config.yaml
n_layer: 11
n_kv_head: 3
head_dim: 32
norm: "rmsnorm"
norm_eps: 1e-06
rope_fraction: 0.5
qk_norm: true
parallel_block: false
optimizer: "ademamix"
lr: 0.000505
lr_head: 0.0045
warmup_steps: 403
Each number is 128 + 32 x the weight over its row's rms, rounded and kept within 0 to 255. Layers, rows and columns count from 0. Numbers have three digits each. The size before them is the row's rms in percent of the matrix's.

# layer 2 attention query, 192x192, rms 0.07, rows 132-191, columns 144-191
047:129131152146153163148181066122198143085185160115097150130116145096104130178143171131144144139153099106137149180124159135121141160127095142097124
057:189079098123123096171053208150097111150089124137138112151117094107113164099077055124115127126149180146127112091145127087119108090138087108088150
061:079145098121153135148109118121109133122172153124131191147092116117084145129089119147171159091143099182149110143099120119155169207166132118106107
065:140162079147138153061184100064164143121128132096102148079096194092147072118198173111086152135099104049134119115106123142170184105069142114165104
036:110162101202131142158139160113143140115147082094104116179138090105121151108121121102119114159111111090085116163050097182085119129103096107138084
039:154133127081104130138120113110143196149121154099109179130148153144136103140138139157122120139128092084135181137074083146141127104164151131168174
041:094136145161143117155140166076093114174116130126136120190094167172151116121134079116139123092153121156110043108181119166093134103126131139086150
045:141102073117167047111122218162049075106154150107138096150118112134119110102080082095129116149111121132162122131131111095072104147104101125163174
042:136119174190096142147085156108153055128131146136116104125144147115166114134132129093118120147091141149170128162187149150123085108154104100113139
054:120109143124154151088192088109116157109146105127160144111143117144124078139115125174143095167110120089094156132125164196107105120111139162100078
078:117148138122185130155154155153080167161145117089143132051121149099105141139098140099131150142114080127161155145093115177140155135117110151095103
051:106148145161123118144120111099106117103152085138133163100084135124081107140111142150141155093150123173171158134100152163155124138165089132084128
121:180171068115076189130102118117105141116140098137118075143123132140118167120105164130116157103141084102150094153136110052133077072131126119108167
129:138136146076201136162150152153155128109123107150175098126113156116090106162125163121139065054105137112146137132090112119066128167105158093139069
122:094128085153152158107118102069153139078168120126073092111202156078128128099177120152067129081136197166104114135142113106110142147095024108148152
101:220134120145175096101103060185135139198097103142107150140167133111141095127099128139065183130102142135140114126145167140157147071120102087142100
112:191170180099158133168139147130180117106123134047144128147155124211146095133122078162169140097118089133146176101155150150126102140183098187101211
113:086156122168138127118117122148110087127127141131170166113133153228173184152080129162118051109097109085231094172153130155127104103094148128204147
117:120158087142174174147186137135097148100131217133099121096112140119141110143064125133164068117194142171117168128095178181126105153119086171163080
116:086105175099124190088087137079101115117076100176137120117141119114105147142148159146081134091138109118088156060133120122160136129103116107109162
121:099083156184184148098089097208117084135238169101167148103161142158122111143188123085159157092171140194147151107099126113130134112164126106153095
115:121149109156050167155093100160141090092155096088127114076160102067157110152100089142166181132210044177141116141126153140064114109075116121138119
116:084130145157119148188111177108125138078114153068151170097102113108133164134109109194072175087146212103077194159138140147109115078109133110117134
116:123151112124115130125056140161183122096161171108131085123122120122083103138056161176107108141121072095163151067142136142214143203115053110037161
121:096157097101121135117154124094101054190173205108125153137133102128196120133165129138167127145096115121094100128087061122147144116135156106180109
112:080151105147108084140109088105101167083116097031144122138166142134116116122176028082102068150100137135127111126070194142151212148158142064101143
116:123068138172111107068131112073166087102097120173116183134128188106127147130148100094182147072141202103140100107107157103121176109060130106111146
126:110179180095115173149161135146139139156141140145199128134120142158104092124159124118128187155110185178065156140133147106131068156128114163102137
031:103108145133133103159120154163116090153112140094130127090119188111123149086137095144145111083168165163080122133111167070114171154144112140154089
028:128073131145108165165149100141073136157155142168107097119131138166126168150076165078118123141106150071095164140075185203135167149119119169104164
032:136086082092140097132153104151117133131115124083140116096092045109143120083191191131134125105137085172102127156128125140105125102136112126110139
036:174132104141116101134149157145127108144100132091127069160063076182123119085161059112124119178134123172076087197173113123136096192184130179105115
041:134099138151161193165178073136133169097157155109105186144165097116135131186165162166140100087113099095153078143107151138130117179153128134087096
047:185123152139130100126081196120128122131084126146124103140121093169098124114098086138079127114162163144097140160142115073133075086124090106111125
045:132125120141141126162114154079110115176156164125108204152086045105097104186108130150148098101131141162100111130132099117111149187168050122088067
051:115185121131132145124150143083109167127160096108148133087131084120144080104155185155155174114114066112134085149073139181131158136132123148098161
029:136122112146121112126120185117096136127117163105201092154094179137093143210152144131111108174105117108100132097059139092107155180101117123139068
030:106130119159106197079133120131101126158114112131125164076102177131103170155153116086131111070158143141097180151105105036101125091085107111165095
029:141122097127117147106107077155197113139103134151170119200113216141117158107108139137139093151095133095116103133106108138091119127087109121153124
032:109080063125147090098127141118141154134120181111078119128108162120162160063160145103127114087105119171129104132126050136145126130101157133166170
030:135113125104142063177101183143148117089118091107085133175080135094135086102086137109113120160119146108087134157127093102140168174130119133132127
044:093104120158109124093113099106115146133156135105166106067138119094127138136114092142122109173144134090126176104152127122120151131115166127111119
078:117131091125194114148176153145091184136139112118109154143116176059134129145127167091157148139085075102113169115092134159165172161104133160153096
056:158053108138126081076126109132155083172085146199084149125131087080163125115115136133123147119109137137133131163171075092140150101097123077143129
112:181174073125090179144100122109112123118153111131119076139140148137132180122108148137114160114155092095160086167146113062149085080114116107120154
117:129134157065192127158136154150167120103124098149165088127101140101090108173142170114140062065117134116157147109099093113060133166130167094150073
110:111135092163148155113124100081156135066165132119071087105215162089146133100166114165069144076130199165108114139153104127120131146092019117154162
094:203132136155151126113131045164116149205112072102148157116148151113137102102120139139088173118123127149137149127151187166129140092159092133131092
103:203177178095162127156143147139179103120118135028123130162170134197126095140113061163168140103114099122147140093152155138146095146152101170109214
104:074158107163144130105129104139104093118127153109164159094142164226167173141091119172117056120095110091234090163154125149119100108089150148220146
108:107162088137166164149181125132092164098132220146084121113119124114156119135049128132148092104185153167133172115114168166126131146120096152176075
108:089103176103122180108095136086118114125077098183129131097144113099093157149151161118074136097142104148082141064118126132151155120094122104128150
114:104082151175178137099102090208133095147225172114162169126168137140121104138160130091154158103174144210148145113089134107140141113164114111147093
114:118154105166044161172093094169147086081150102089132114092141104067163101127111079159179181129194044166144128148124151156066108126076116121149119
108:094136143163121163193105182097110125087113130090155168117107133097131182124093118197071177088156211101072188149145145153107107066097151112120137
102:119148125102122137145066145164165118089198183123146096119112142135087091136073165170117122130127053122166158051126145161212153216128062117036170
110:115146102103119152110151126086098068181161193116120165132116108139201128143178127129175129165097108114097123130093051139152141130133158106173104
107:090157102140111074140105088096111164092117103041146116149174153124138123125170028075097061160092148137136107122075163137163204141154125057106125
099:113063153177096119081157117076152103084104123169136191149108167120120157122163125088211169060159186115155111095116178111099185119101121135101161
117:108176184095130156146145134153128129162124148135183133105118150156112071125134120103124167158086189167076145151114138102128064143116143163113128